{"n_head": 6, "vocab_size": 4096, "activation": "swiglu", "rope_fraction": 1.0, "qk_norm": false, "attn_scale": 0.125, "init": "normal", "init_std_qkv": 0.0316, "warmup_steps": 200, "batch_tokens": 131072, "train_tokens": 1053000000, "dataset": "wikipedia_en"}
Each number is 128 + 32 x the weight over its row's rms, rounded and kept within 0 to 255. Layers, rows and columns count from 0. Numbers have three digits each. The size before them is the row's rms in percent of the matrix's.

# q: layer 8 attention query, 384x384, rms 0.194, rows 202-224,265-288,329-351, columns 256-319
# k: layer 8 attention key, 128x384, rms 0.182, rows 73-95, columns 256-319
q265 074:092193095116152126078091126096135105081126119094121053129144131095137114119088156145152107111165090119095134109126147143074141158120155089062128167128157135149118059171147090098112140141163174
q329 111:161166145146137123134105082120145111140153076134066114100113122120086134105084123169156104104084202120099118129118184148160151110110170104115159169160158130098138085146235212159162171145127172
k73 092:131057135123157148142164125116107137081148123128181134135097154136122102135114097082118136095119085167059188123104125117073135099138142189222109080126145164128148138154097185074164111158147159
q202 105:095139135141096135200177164126148160202107135174085165148147118105109131131123161106162145173106096083133121226172111178096153136118115078172069115175153128157088141138119121148161119161120144
q266 087:139052142135142108126139133183103135143165156188095182108132121137146130145096074088135177140127138145171118173142121183117115162110110075119110090121134046162143179109144101090180113168122176
q330 096:135146128082145078135144096096111123146113096156128105151191105105108127135137147156168140115093104183068160229138178152168072116149176117167180136125170108142126115125169184141174120111195129
k74 102:160098150125153150155145115153151049149086146052096122154112206120146127136130143092131129114054130118142147095081150106099158138123144104164029141153112064140088149125094118054066140141142117
q203 101:098119123130102152123122165164068146100129096097104152164110064063107127105134115170173080118099196166169164104137180160145130192099107152167143133179157116155153123118146131151190170127129172
q267 077:141122138135151147136131139123134067141117097159165103085129151105166128099108136073140102112136238144052166086094177123104111099171114155178106172130071193107121138145163087107072171125155179
q331 094:145134132178110065113115134151113093122136134108089118107097116107147127117131130145143099149166112103103129122139108195097152078126119129061166071164141055191093184207141115129153187125126184
k75 092:102138125090116196182122113118162143139198109120083155168107106161135122112099071138137105116158144168130131141185148185098134078151085147114118095146064088130118133049161187102134095138127007
q204 110:136079125107126075098112119075132099110036140108151120156125157137083139115117201169149148118060185142128112086191126170143155119114112102143088097122080185168142182118121186123129172125077119
q268 072:108192158101082115073132116190119155091196125138103098174135110138133109142108127084087140097090091133187183159173107090142123110132091097184173128140144071113153154113163180108126098083139121
q332 098:138110099119136122143125088097133125086094133143061131083085158159193125107100136154103120166096169147089181065170190115129138111123147151091111142118138145086108155061148177125165162103118128
k76 102:177122116126095147107129121164111122119177110127190117141087148094162092104136129090121139148072188102156127145103111200089142130119148088097141146126142048134076130223174053175092170177123143
q205 099:135118095136130134080078116148133121088061184175124123069108155136136138111074162138134093113098185140104143176129115094181175087086143105086120100131154125078095147129185140125153115131119140
q269 078:132163129124128118118128148153133079128189130112161136127150134119142125104088164117144087118131177123023116140160090126103107139070136124151084161135124197088163054216176139142148140141157113
q333 097:123125124143141138085157164132156078203119133174122073127150108088131141123110126080089098101095163151097138173094101089151115131110120065171106099150044109141165133136166141124166141112138136
k77 103:139161146161072116152141152133151095178142142142186141148170068133109107125112092102074050129117085136146130126096126145114100098157179123080148172134138168076156091153168116100109150136128220
q206 119:169135111117142118122103166126193106071159180089169070133088140125101134143115122172114144109128150171074091148107165088114100156132154123109146121119122115136187159117145152049113171066065121
q270 088:090072120110115128183085137056129121150085172157061172122130143083137130130171121174103105131085103147146155154080154051196155127101131159080089163135112044111125131046038140178094119048138175
q334 098:154148102099104149146164159107187082116175124131102102067159153147062113158098094175120184134132152152130137130089132139153131094163174094143127120122036187093153159086119089134157108166147153
k78 115:092184150131149100086158169084043192100202099180108149142116120116150121097119108100127140124156091115111083132205100148104124082059140123031169120135099142110149083162052097146052135120115135
q207 099:193082172147102114109101155104171130076087098148126150147097118114091136113132153090094138144151171123154121157102096148101106079107147117021115122072108182086141140134098141151045153092108106
q271 104:073154128110102098121125144137125161120149062168167143123099097114170132116166149173120161146167179071076105136144092129153146112083132158169146166134090136114199149195164107161118129164148166
q335 100:112150142089119109122166140148075126133116135149136188099137107094106148162192172112118147113095129131077095107100072137152128128135127103104103085153143110161146140167115160092174176128063123
k79 088:142120121137119132120137156157129138069108040095133043094101117093130140130140125139152101145115200095099116167069140165179121124130142156120156120122155130149124123129131083183077173087186126
q208 115:081199164090093160133089196144100197165114132173141147137071108134062116154128137198196139140170114108105150087151105131132116100081111139092134130144200157125069131131144077104134143143198139
q272 099:137081161144144131133142136123151207131143139064164103133114165135122132152149138112167151162194071115164083036174128173094116156151109113096165021134114111162098093123115088113173111066114106
q336 091:138128116125158139123141192084186143192141127160138054078105112188097126137100118101161205164141127153128151109157126132116135098058123114081158021170144114146159126122163064124151146146147124
k80 110:114104096071137147136135147133113129127151138119139110156152169069196189177162129165113118131157162152122142175144114156105137103197086136131089113145081077139086221123092167177124107074100093
q209 092:079081095118140107082124128115115160158049144110118166166137174133142132111204150120123159139120128125082123106102056160123134081055114100035149125146115133186119135092128137079146125079123108
q273 096:143107208134083140141079077160130156108175134080019160214060087113150120136144074130141108135120084145160138094112151146071121085112099127116124165134127162118100049127119092118123108128183080
q337 087:129117116160121092133084128142104134120069158124107097108155210070067112134128125148092105116162115145116150156126140143194129111083142086144106201125124131100106204078156166182112112126100057
k81 105:130128093130092097114072123124148117117150152144098153083157084108124203180136119163125136154141146127114116116149176116099100122147064173172069089131116094189130184204108163238163153165156142
q210 098:097114110092040103140136105087159103131132183099152125130145113120062146141134149161181110121128203124141195106134113093162150131136123115124147161123111104162126096126126152143049149038135107
q274 117:074142119127124060144103187195119167121158167165095160116126131138100134129093146150152203125099197141054133118155125178205155122106115169165130191157141160116179166100120133127070197123089098
q338 093:076136171102157128131122115083124147125137100134083137175064158086091138161158175160127145129107151059113160085116109162192114098122129181078147153132110114121153122153125147151183220135100129
k82 106:061148112203101096109121231176113119142156143134141126182099106104085152111121095114090161143116200155135171182174189106126077161125120071158124125149125088100131117060134135146171167054153111
q211 095:118116197136124085137142112127141092069175137120099123171129160097141130127084103137086084113145151100148184132115169147145206116102133105119133150108129083111137075048087096203114153131194087
q275 121:136139101136181112130128169145147075058093123113142127084207168122127126106097122063116159093101210114082113115152147093048116148146176109106190174118183086107113137078145123070120156101097139
q339 098:164142103116119145137134109130139083091157092152089141077169159110138123129149114140124112126092121135066159123120171110077078142119121136148106083125042157125088132172147095144176107147127166
k83 100:135109083140136084145163095166131090147149116137139146138118129103160160128121138072151094114124150119135144092147103105094098160187075106133127099122199090092101100161154124102106182096135075
q212 091:119159132096180120124086148118125147122107121152127145161190159109144119143143121129131108145037165129138083117139138125167124102131147103102069113132112176134112128179196200122101189159127049
q276 129:131092126154093048130107098111176096131060095090146147152131136099145127148100167172113166149077129122157179105162136104089150127135156178125127145131118172156123129131181136130084161101113100
q340 094:147118132111122101138112118143124142073109108133137139117093130058075128153127118134172148141125159159175157098151138134145153036114119109067090100170116117088110183120112127120128242163108074
k84 107:124218117176119150137102067104145065081101141119098149142114151090189119111094195125116114126123066142229074144163112106115191186157118133107072165071134201130138110081143129132126134074141141
q213 098:118110148109120145108093095125101126106172108085172147096143134126127125108130169110092211106147136146094084128138124144118161119185124126097154118168103138122134124126128066073146062159078131
q277 121:106133121144181099136143066157105152162113146148141116108080108147129138115151115176074131106132110082126136144104108142155195076102137156108178162101112116144154112136126098084130085078159150
q341 093:136155111139181177168165096143155084124118135088190159123122125136078125143119162086093142129193121115147144092170121183058141091149132066104179138161125058162146139034128120100196054128171120
k85 100:130134175117107039155084156153102135145107125138134133119170129099152182134121135115128188123147127109135084182113103140134118141113170143111142096109097122152135137161128159019144138156098119
q214 103:098092114161107122135096104122093162140133203156124093114118083148148133151111161179167138143118143117088092089128057176114155120078121084041109086148118167096106120120130107092100095080196111
q278 128:130132105168105144146066159110151104163107155152084099099175170149150133127103195113106086136140136127191132195117188123155098102106112151190165131132162109099142097088146165108176154132131093
q342 092:083144108108133157185097132106179134121126155140144156193129157088118128103177139108162165137100095143087072129141077119074130117044091151097120156121061178149128121079029147144142127116093177
k86 105:116085079077127104135125145118101100160122114117108131128198132121129118132090100144132136172114138106115191076133142146150124137175147202150159113159182067166139162174193134079143139176080172
q215 101:146190169084149154251118155146108081145068077068160056185168126129135145130158080195129140156103106100169141160158183072078181207207133146171153159160078155167143092081139134156136102163124156
q279 119:156130148149140108183121093140174140142150105096145086150137115087128139139170089121093132118117139021115137126117154089134195139146111109159103113135194122116142098138107115174135129097148137
q343 089:183130137121124074163172116144122168183079126051188134114117120128128134100086160063116134120140086140106127172135141137149206114159112160139128108161089206164100114161149114165122153064100080
k87 098:159181120141136090081073082088106146137162138151108051059148087095152098115143126109104172121121119151138139115151110135138152128086099107178131086151108063125136087172141109157094099133142106
q216 099:065177107105146172096153157139136130120147162102172111109103124109132113111105060107132142171176186168199095102104165097125140173113123140074093156163161165081132110133156159122099162065085148
q280 130:109137153132118136104172132132129118126138158065160167079105176147138123141133141150135148136091115129187170153142153146109164184144121096195178137117162098146163197099124125089149136163138058
q344 089:108116118107127143134092122118152084166131146105204077198152122161080121121156114136167160144101124149150133143168064125112138143077099071166106151104144085167093142123097096105156100172143116
k88 108:151194106143113081091113185160118175065139105126079087086112102157107172158131129155133100135085078166092150137127119149083128174127069074130200098068080125114221144153194108080156084127165159
q217 087:130099157078079185090131191147114170149097137141137221127128128121070138159155134130108096176124114163214131114119142108097090109104116070125103134150139163112129131121089144162111181187071132
q281 134:170096168131163123097135162122115144150091087053130119174162139088055143171138171129100179119076161095093133114136111210201182102141118126106149104137122097179162174137145149112133199089096095
q345 095:153089145106136100120125121127130060146106133098112092174127136082174149154145166156122138126087116097173151054067139112123170113077140119132165119156071081207155071109147208145096146102092093
k89 112:083139153086167120100123125109175161087125095131114113068149165132136120168155195150191164075138225095129103172152130127091153094089115116108130129139119152167117135099123173063131162126131071
q218 095:107127107142102160183067133143128167189127138117080114089157168115121130133070191127143139181151173053137093160170100141164141119111123165141146189148159195172142170119140120113085112080160111
q282 135:119130117088151145156086166137106189126144130119153185127137120065129127144152115161113119156106129115090166197124112126097125208137143138173114129124104135149149135099126140157107125125107144
q346 087:132124125124144129104169138140161170110093111115180127121170137131106128138166114098113154148124140144123103149181213173107129192145145171112097123149114103080146064077156154121116116097145166
k90 109:108166099155116159122110134124094207101134115102130050106130146126132125126202089132139120134179161145137099122142117135186159145103118119164165098128120166183117143121106099159092096245057094
q219 090:110169140132085178141106161207170185095066094105169107098051106193059143110146120082153156115123182187062143085097117180091177109052133085131087171110128129133144173105083146113177160100182111
q283 134:106130089144123131127120141070171105138117128110110139136154166141170133164184119105182128127132190155127106099171105159151154126152084101128084111131106068113062152137135149104112190130150146
q347 096:110153101107117169133136133146096094134097133132104116068119148108088131176131133140141169105153113112105149188208051141225152171130094045105128133111100124102157140163121169175104133189087156
k91 107:132081140098110094114113120086158150180134083118096086156192154125157142142098143140175118185052146109102066142150109125179137064152097151109131130108165109216120143092125126162175159126139153
q220 098:176100141147185123130180073150100127142155118110231166095183127131172112104132160131150077115088127143164032099116136149095106134126159164122204117123153179156102115149108134140065137057121102
q284 124:114180125159080133129123134119099098110117073132136188040205109164134120129128122140143091207096100085184111158148171112091086133123104163114149049136189155119106119188050115147088136159096128
q348 092:164077123067109177108154155144128078139120142189088183079201113137134123132117127087079107207116133102125162192096077146172116110122144097082118108103150125114102151153095113125117093164137116
k92 103:145157154169076112173156170162129144132065122127092184084123095077055130095127146069131128131126100182143140101143106092106135126154062209080178114117125109163110058145113104193148146160132103
q221 095:143226122148097103107132118175184125109088114120159148088131167163120131103110100061102096140131080114129080115107074110086103179150118116149129068097132107089186162173150122098172145132082152
q285 134:073082133155144142149147154106150185174044105112076145136182100117159130102126173123091083136195089109169139156156102120194124160157124149119111179112079148123160120133064081126077136116168142
q349 093:117154124126095149139072105091134137099121124106110166064125088090114132110161135139150089179125142150114129111097092118172128102158158159074121171146101073155121148171074139155117097082123125
k93 104:053082172124146139146141151112116163183118106166107101148107107119144139155080144167075113136117067072102143194122065073124152172066119087139145152139154144123106167159097120126158127141140188
q222 096:162109110140145158137110120119198142120136088107159132157216113046119103111160182081095130151125135058120134125148116181073136138075120119167106100101101113143124183100137152217218158183146100
q286 124:150180096134094151147129146138103218129156102211147150157164126150179121114136097134076100111113133122190133135120110123045074114115128099132156199119083094119120125120130147108138092146118131
q350 089:139150144134084149080075067108143114113124127126151126141080119110157107111122095187107168091125149112076115159115099189112109099143134160182192118125142098120112096132104111124066117145143124
k94 106:077205134148117181149140183169131162132131195121111133106136148130108165111135081132092088123158096212207141159070165083106088174125171098120137126128108069135123106111168098135121080097102043
q223 096:141143125089133135093136098098144129120091114102083127169156137192160129107179083157144077086099109151150125127137101104187139142098143131135156116127129196120132121108148098146046116195141152
q287 131:181137094145119107048098076136149144149104135143129125093119046082162114123121121157157117161148128123138128104093133162155100106097116188091159131111142155072139181105162143066149127153138120
q351 099:168139147146110139143071124123106168181077147142190083188094132143107127118223111128153156150141123102134136109099143160133163116128136111160158152163127127101092123056063127139058077136117128
k95 104:142135135143110114110126142099107085111166120128152203067060069126078099124107143150141119154138061091132134147091118138192080081129120156165135105138119109147105141147152112085134161167115189
q224 069:122107094108153110161097103094131060153107147144104137135119153166195121146103137104112165124088156159089176123155143122178104131138143111138093120123086125174124136126135129162147111143133114
q288 054:116204165201150171122157130140146086121146118111100136165130146127177129131131099074165122116104159130121127122080143074143126122104111108115121117139142088145118102173106185137086117134133163